Weights of a small GPT-style language model, trained from scratch on English Wikipedia: a variant of Muon for these matrices.
Each number is 200 + 20 x the weight over its row's rms, rounded and kept within 0 to 999. Layers, rows and columns count from 0. The size before them is the row's rms in percent of the matrix's.

# layer 5 attention output (transposed), 128x320, rms 0.162, rows 83-108, columns 64-127
100,203,228,210,218,178,201,215,191,198,222,199,170,183,209,201,190,209,203,189,205,220,174,198,225,182,181,192,197,188,212,178,205,208,182,213,176,226,206,172,184,217,172,204,194,178,219,227,173,221,211,144,178,229,214,178,218,216,175,183,188,170,182,177,195
107,208,197,216,172,203,195,226,222,242,189,178,177,199,200,184,215,220,212,192,212,210,184,190,242,201,194,214,159,256,186,200,215,171,184,232,193,203,242,212,205,223,199,161,137,207,226,195,166,192,190,171,187,199,177,195,178,181,189,201,206,212,194,209,199
097,161,216,174,183,171,219,211,182,183,221,200,156,205,168,217,199,225,224,183,180,202,147,229,196,243,180,189,175,199,214,209,218,179,174,193,244,159,200,219,201,200,231,161,207,209,193,186,187,197,205,220,162,174,180,206,207,192,175,197,212,216,196,185,198
101,179,224,220,217,195,214,222,244,210,175,161,189,194,189,180,209,224,182,229,230,242,198,206,188,204,197,219,187,186,197,178,167,201,208,223,175,217,186,173,223,203,196,199,209,229,200,138,204,194,177,179,190,181,192,206,164,155,203,205,206,224,212,192,204
091,229,204,219,236,180,188,160,204,176,176,216,209,191,202,207,165,221,204,238,220,225,196,185,159,176,219,204,184,226,202,218,198,171,217,195,184,182,215,215,214,202,215,200,149,197,158,210,188,234,158,218,177,191,205,211,186,196,223,236,233,194,201,183,198
096,224,195,215,234,170,181,190,204,231,220,183,190,206,219,213,219,210,195,180,173,183,217,186,204,194,175,207,242,194,215,215,192,209,204,191,202,188,190,230,192,194,163,225,207,191,222,197,194,194,221,211,178,200,174,196,214,202,200,190,214,199,205,196,161
094,165,222,215,218,253,224,226,227,220,184,223,182,196,221,234,189,208,200,209,183,222,193,188,245,177,192,182,186,161,196,190,262,192,207,214,220,203,207,194,154,224,211,213,192,200,210,179,202,228,175,179,235,206,222,197,153,186,201,168,181,169,175,182,188
103,219,210,214,174,201,170,200,187,208,231,209,192,204,181,176,203,222,188,206,190,190,238,210,165,219,201,170,215,216,188,228,199,231,207,185,189,202,224,188,193,192,195,216,193,203,188,187,183,173,203,218,224,196,214,206,183,148,231,184,201,173,166,202,211
103,176,187,154,200,210,204,209,205,226,216,169,185,212,223,195,208,219,197,194,207,183,197,170,216,224,220,205,186,210,190,204,211,171,184,222,214,178,234,182,195,165,200,187,221,221,194,206,203,216,225,176,179,208,206,220,168,171,187,209,238,190,190,148,176
094,201,187,197,194,224,229,197,200,224,167,220,201,233,199,218,227,220,210,209,200,221,188,190,197,202,171,214,188,190,234,170,185,243,175,170,192,239,216,234,193,252,211,180,222,221,189,202,208,185,201,155,198,194,206,165,222,208,190,171,221,195,208,209,179
105,245,244,206,197,208,194,232,222,234,219,196,158,167,197,195,196,216,235,218,213,191,201,245,198,207,217,235,208,187,211,224,150,207,196,170,200,189,214,216,190,190,228,206,199,200,152,196,167,238,194,186,191,174,194,219,240,175,176,197,199,178,194,212,208
099,182,234,192,148,171,197,188,193,229,211,221,197,203,201,185,198,195,193,246,220,205,181,211,216,167,189,224,203,193,203,244,208,171,188,223,175,183,188,244,238,206,165,171,208,202,208,221,229,204,184,196,223,202,193,201,216,196,217,200,178,195,227,203,205
094,233,180,210,199,205,226,216,179,176,239,189,202,177,191,194,233,194,222,182,215,174,180,209,166,173,191,168,242,213,206,178,214,226,232,182,204,214,236,186,153,192,198,224,178,185,206,183,184,199,207,184,218,214,222,183,201,210,225,176,202,241,204,230,174
092,194,184,176,219,230,184,232,168,223,172,196,187,192,231,201,209,192,225,197,184,189,198,170,180,168,188,193,207,187,210,174,185,174,193,181,221,155,161,206,172,200,234,199,191,212,169,193,193,198,197,172,223,212,209,173,175,185,213,263,213,196,171,196,184
106,198,215,224,217,200,165,186,214,154,191,234,198,150,202,209,209,199,197,193,183,216,165,169,173,185,224,236,195,186,211,198,220,208,222,247,197,215,206,228,205,213,165,245,208,191,206,190,213,201,170,206,179,210,217,157,207,198,187,204,178,200,195,216,178
101,196,186,205,205,184,224,186,183,207,208,209,221,226,187,211,204,216,174,204,171,214,215,222,199,165,226,217,205,183,239,253,185,207,244,199,213,194,216,218,220,198,244,215,220,197,214,214,203,204,185,178,207,173,190,177,182,194,186,212,183,191,213,225,229
102,233,188,208,198,201,231,201,222,167,182,173,197,197,195,199,207,225,243,230,179,205,208,181,181,173,176,178,209,173,190,215,196,195,210,201,206,186,175,154,225,176,219,190,213,217,227,184,208,220,209,209,173,187,232,192,189,191,216,191,222,218,151,210,181
098,186,209,195,239,199,198,210,160,176,198,181,191,197,190,193,208,192,200,217,209,173,233,251,205,213,216,195,195,195,160,176,187,223,208,174,202,226,202,231,185,176,192,213,214,156,175,209,217,182,207,192,204,170,228,189,166,197,209,190,202,198,226,200,190
107,209,210,167,200,247,183,206,194,178,223,169,212,188,207,201,205,220,189,188,218,216,189,215,216,206,178,190,197,206,206,213,187,234,222,229,173,207,229,182,207,209,185,195,202,196,217,203,228,167,216,191,210,205,179,205,228,198,201,209,224,174,189,205,213
097,202,181,202,208,200,201,211,209,211,189,215,176,175,207,152,197,204,228,199,211,211,212,219,219,228,221,196,184,185,153,211,211,204,240,210,200,226,189,178,184,186,215,169,170,234,215,195,225,209,214,176,188,246,236,235,214,211,202,182,173,199,167,206,203
104,205,210,197,213,180,188,196,218,220,168,160,236,208,191,169,184,221,211,202,203,176,225,195,222,204,184,180,226,173,216,224,182,214,191,209,211,222,193,233,170,182,182,210,228,236,202,182,207,191,189,195,156,191,160,200,201,191,222,233,203,219,192,207,252
099,247,206,222,209,218,179,233,176,219,175,215,201,208,211,252,201,218,229,163,215,199,201,221,207,152,195,162,191,218,206,177,194,208,211,234,221,205,217,195,212,204,226,181,176,182,203,190,173,208,192,182,196,186,182,228,215,192,179,214,183,195,207,240,225
095,210,166,198,214,249,233,196,213,177,206,212,196,202,199,201,203,183,235,203,199,219,214,159,216,179,190,220,227,204,199,229,226,179,224,213,222,181,199,223,202,173,213,193,220,201,217,214,178,212,202,194,227,170,224,214,198,166,206,201,202,192,214,182,207
105,212,200,224,162,180,192,189,170,208,201,219,232,218,195,208,180,224,175,172,235,191,198,209,204,188,204,182,186,211,213,225,217,216,216,203,192,239,182,214,176,205,197,216,184,202,172,209,219,224,184,229,168,210,170,185,178,188,185,189,233,215,187,192,190
099,155,227,200,214,220,207,219,171,180,184,192,233,178,190,202,190,226,226,180,222,174,213,195,197,186,179,213,196,183,230,177,200,175,188,181,182,203,195,198,197,243,215,191,234,193,179,219,218,172,183,221,218,218,188,163,207,183,153,208,189,198,202,224,215
099,216,181,190,215,197,236,204,212,201,184,218,200,185,198,210,242,209,215,188,201,210,233,201,178,239,213,211,206,172,184,195,219,173,185,163,221,205,213,163,181,164,203,202,160,213,193,216,207,180,189,205,180,192,200,212,223,172,198,233,206,189,193,192,210
# layer 5 attention value, 128x320, rms 0.0796, rows 84-108, columns 64-127
101,181,167,171,240,217,197,174,175,200,183,172,233,200,168,179,195,193,192,189,171,181,198,167,186,196,192,198,225,170,159,197,146,197,223,193,210,169,204,202,178,180,218,255,218,208,192,192,199,226,211,195,175,184,229,208,218,193,160,203,179,214,191,203,172
096,173,191,221,195,247,205,147,219,199,210,166,228,189,215,205,204,173,209,168,161,209,218,192,220,226,216,195,215,171,178,205,203,204,185,212,195,192,202,186,187,206,163,229,195,154,203,197,209,190,189,213,268,227,197,194,194,186,229,198,207,175,191,200,201
096,185,207,195,167,238,189,197,192,169,207,232,212,188,197,187,191,192,166,209,196,170,233,214,219,208,199,204,190,231,216,184,233,188,211,159,185,193,201,240,215,203,230,205,181,178,224,215,184,206,197,240,218,223,193,181,220,213,210,224,208,194,221,196,191
098,182,201,203,148,223,219,206,195,194,185,176,171,228,189,196,215,205,226,171,171,179,203,186,201,217,193,174,211,192,203,188,200,197,198,196,221,253,207,162,195,221,206,213,199,202,198,182,198,191,238,201,209,199,188,228,206,213,240,214,206,216,205,211,168
099,170,226,183,233,206,241,195,201,209,171,213,220,202,179,207,209,205,230,215,226,213,185,236,178,197,183,228,155,199,200,176,210,165,212,192,191,229,206,201,180,234,212,168,203,205,212,183,190,187,210,195,203,227,203,209,172,221,209,222,183,214,203,199,202
094,209,141,192,183,188,169,160,196,186,198,167,197,188,186,194,179,176,215,188,197,195,225,207,165,221,209,224,181,187,210,207,195,224,220,204,192,190,188,158,179,199,202,196,211,214,182,224,226,204,181,214,181,191,198,170,221,206,204,228,221,207,208,214,207
104,183,182,201,179,198,195,196,202,238,199,222,196,194,232,217,206,202,194,197,212,180,143,215,201,209,163,217,196,194,221,186,185,218,182,217,219,193,173,190,225,211,211,181,227,183,193,184,192,172,219,201,207,190,161,199,226,249,191,232,191,232,166,156,162
103,253,238,210,217,185,188,213,195,209,203,247,179,255,220,193,208,177,198,226,222,174,218,197,227,187,186,172,183,182,209,216,208,193,207,210,190,225,172,222,196,194,175,195,188,176,208,225,192,204,201,185,208,186,206,172,219,170,202,208,214,211,209,191,215
094,179,206,193,219,190,193,207,174,171,232,181,222,209,196,171,182,221,203,165,170,201,213,206,214,192,216,175,226,229,195,209,204,166,233,211,203,212,201,228,190,189,204,212,204,196,235,189,178,208,214,223,205,194,206,192,147,166,170,197,244,234,181,185,203
102,172,197,194,198,234,204,173,200,183,186,182,210,236,190,207,207,159,214,183,212,211,227,220,203,201,210,182,203,254,184,216,179,201,181,241,187,191,234,178,207,193,171,225,158,181,171,208,216,193,218,216,208,205,206,179,226,179,195,197,198,192,207,202,191
099,208,173,214,204,218,227,206,207,194,207,194,195,187,202,212,191,219,199,195,216,176,221,213,197,203,220,216,219,207,208,194,209,226,205,192,217,211,229,211,156,187,219,234,210,242,219,188,159,172,171,229,198,227,227,210,185,242,190,222,200,184,215,200,242
096,181,201,157,226,189,221,220,188,209,209,207,204,234,212,188,179,200,179,217,215,195,169,169,206,224,168,237,176,201,189,189,179,170,198,217,181,183,177,196,226,225,187,155,213,216,164,191,222,172,194,221,205,216,213,178,190,190,181,218,223,184,198,194,203
093,171,224,239,189,169,203,179,199,195,219,195,214,201,183,168,188,189,226,191,202,210,174,218,152,194,197,227,181,178,221,204,197,241,199,223,209,232,198,225,201,207,194,219,199,187,223,217,202,180,211,206,183,195,213,206,211,209,193,153,224,218,218,198,194
104,179,184,195,171,178,246,257,212,209,204,169,248,208,187,221,194,200,200,204,216,220,196,203,173,237,195,210,187,197,169,210,204,199,197,185,206,197,213,183,193,195,183,179,210,226,223,214,197,182,212,212,208,185,223,221,177,208,216,218,186,175,189,175,175
100,221,191,170,221,204,188,213,227,198,205,189,191,190,189,195,216,215,211,190,187,191,164,193,194,209,203,234,222,204,207,151,186,196,200,178,209,219,203,209,175,185,194,187,174,209,170,206,175,204,224,233,194,214,200,216,196,182,196,194,205,197,174,158,193
099,197,197,221,212,171,180,192,206,225,195,223,181,210,213,234,194,177,178,195,212,174,215,235,200,187,217,215,183,167,186,185,234,207,194,195,216,189,178,222,182,202,201,227,203,179,189,246,209,160,222,226,186,216,184,239,209,210,171,195,186,197,245,205,180
100,196,224,185,189,215,179,178,213,218,189,193,206,207,199,204,236,229,196,193,203,194,171,197,191,201,191,209,193,198,234,202,222,193,197,217,218,200,226,178,179,216,225,193,217,221,192,220,218,215,187,179,192,213,201,214,186,167,221,227,207,200,211,212,198
100,176,151,204,199,212,215,200,202,205,229,155,151,214,210,191,182,199,197,219,186,219,203,211,196,197,168,193,205,199,168,189,208,176,216,188,218,190,205,212,202,188,190,205,206,193,213,167,200,235,205,227,193,220,199,214,204,225,154,204,187,217,191,186,235
099,202,209,180,204,236,210,170,205,189,239,185,224,186,196,220,234,148,128,167,213,213,191,199,172,183,189,211,222,198,195,187,198,194,180,178,198,187,204,204,206,189,168,187,214,142,199,208,204,209,185,217,193,154,208,186,229,198,197,216,238,238,201,217,182
101,207,202,203,199,198,192,200,246,203,206,212,165,207,180,192,207,193,199,192,177,225,195,225,199,189,156,204,161,204,201,197,207,222,191,192,189,186,158,209,206,239,228,219,227,173,213,199,184,174,197,174,223,189,221,197,190,235,181,179,185,200,154,162,176
097,194,196,200,185,179,212,188,202,167,209,222,186,173,224,186,170,202,196,253,212,203,208,195,216,187,196,218,207,183,188,195,190,189,219,173,165,200,181,208,240,199,184,198,187,196,201,175,236,225,240,217,225,228,198,201,197,210,209,212,193,165,210,191,188
098,189,224,209,189,180,212,207,186,213,247,208,198,198,194,179,191,202,152,205,200,161,217,224,192,195,192,191,183,212,203,169,156,203,171,209,183,216,209,180,195,220,213,221,189,198,235,183,226,185,190,214,181,176,191,199,254,200,205,201,232,224,173,187,218
104,205,193,196,244,234,219,208,201,197,209,189,229,198,205,187,213,187,200,223,200,219,170,237,225,224,194,207,174,185,203,191,194,198,192,180,187,179,232,155,187,208,198,182,203,191,197,207,213,200,252,163,232,211,220,233,222,233,200,263,213,198,211,178,219
098,241,184,160,205,201,208,198,205,200,188,225,192,181,227,163,219,227,171,238,189,220,238,178,199,200,234,168,171,205,209,216,220,244,183,223,226,220,211,159,202,152,194,188,202,229,224,168,196,190,190,163,187,194,231,217,173,197,192,212,198,195,213,190,196
101,203,228,203,177,205,203,220,220,176,184,234,185,205,205,192,204,214,204,202,190,176,208,169,219,157,178,177,156,221,219,210,192,195,201,207,188,187,203,199,217,224,211,236,198,146,177,161,211,196,206,213,252,190,166,234,175,199,211,204,206,221,186,223,223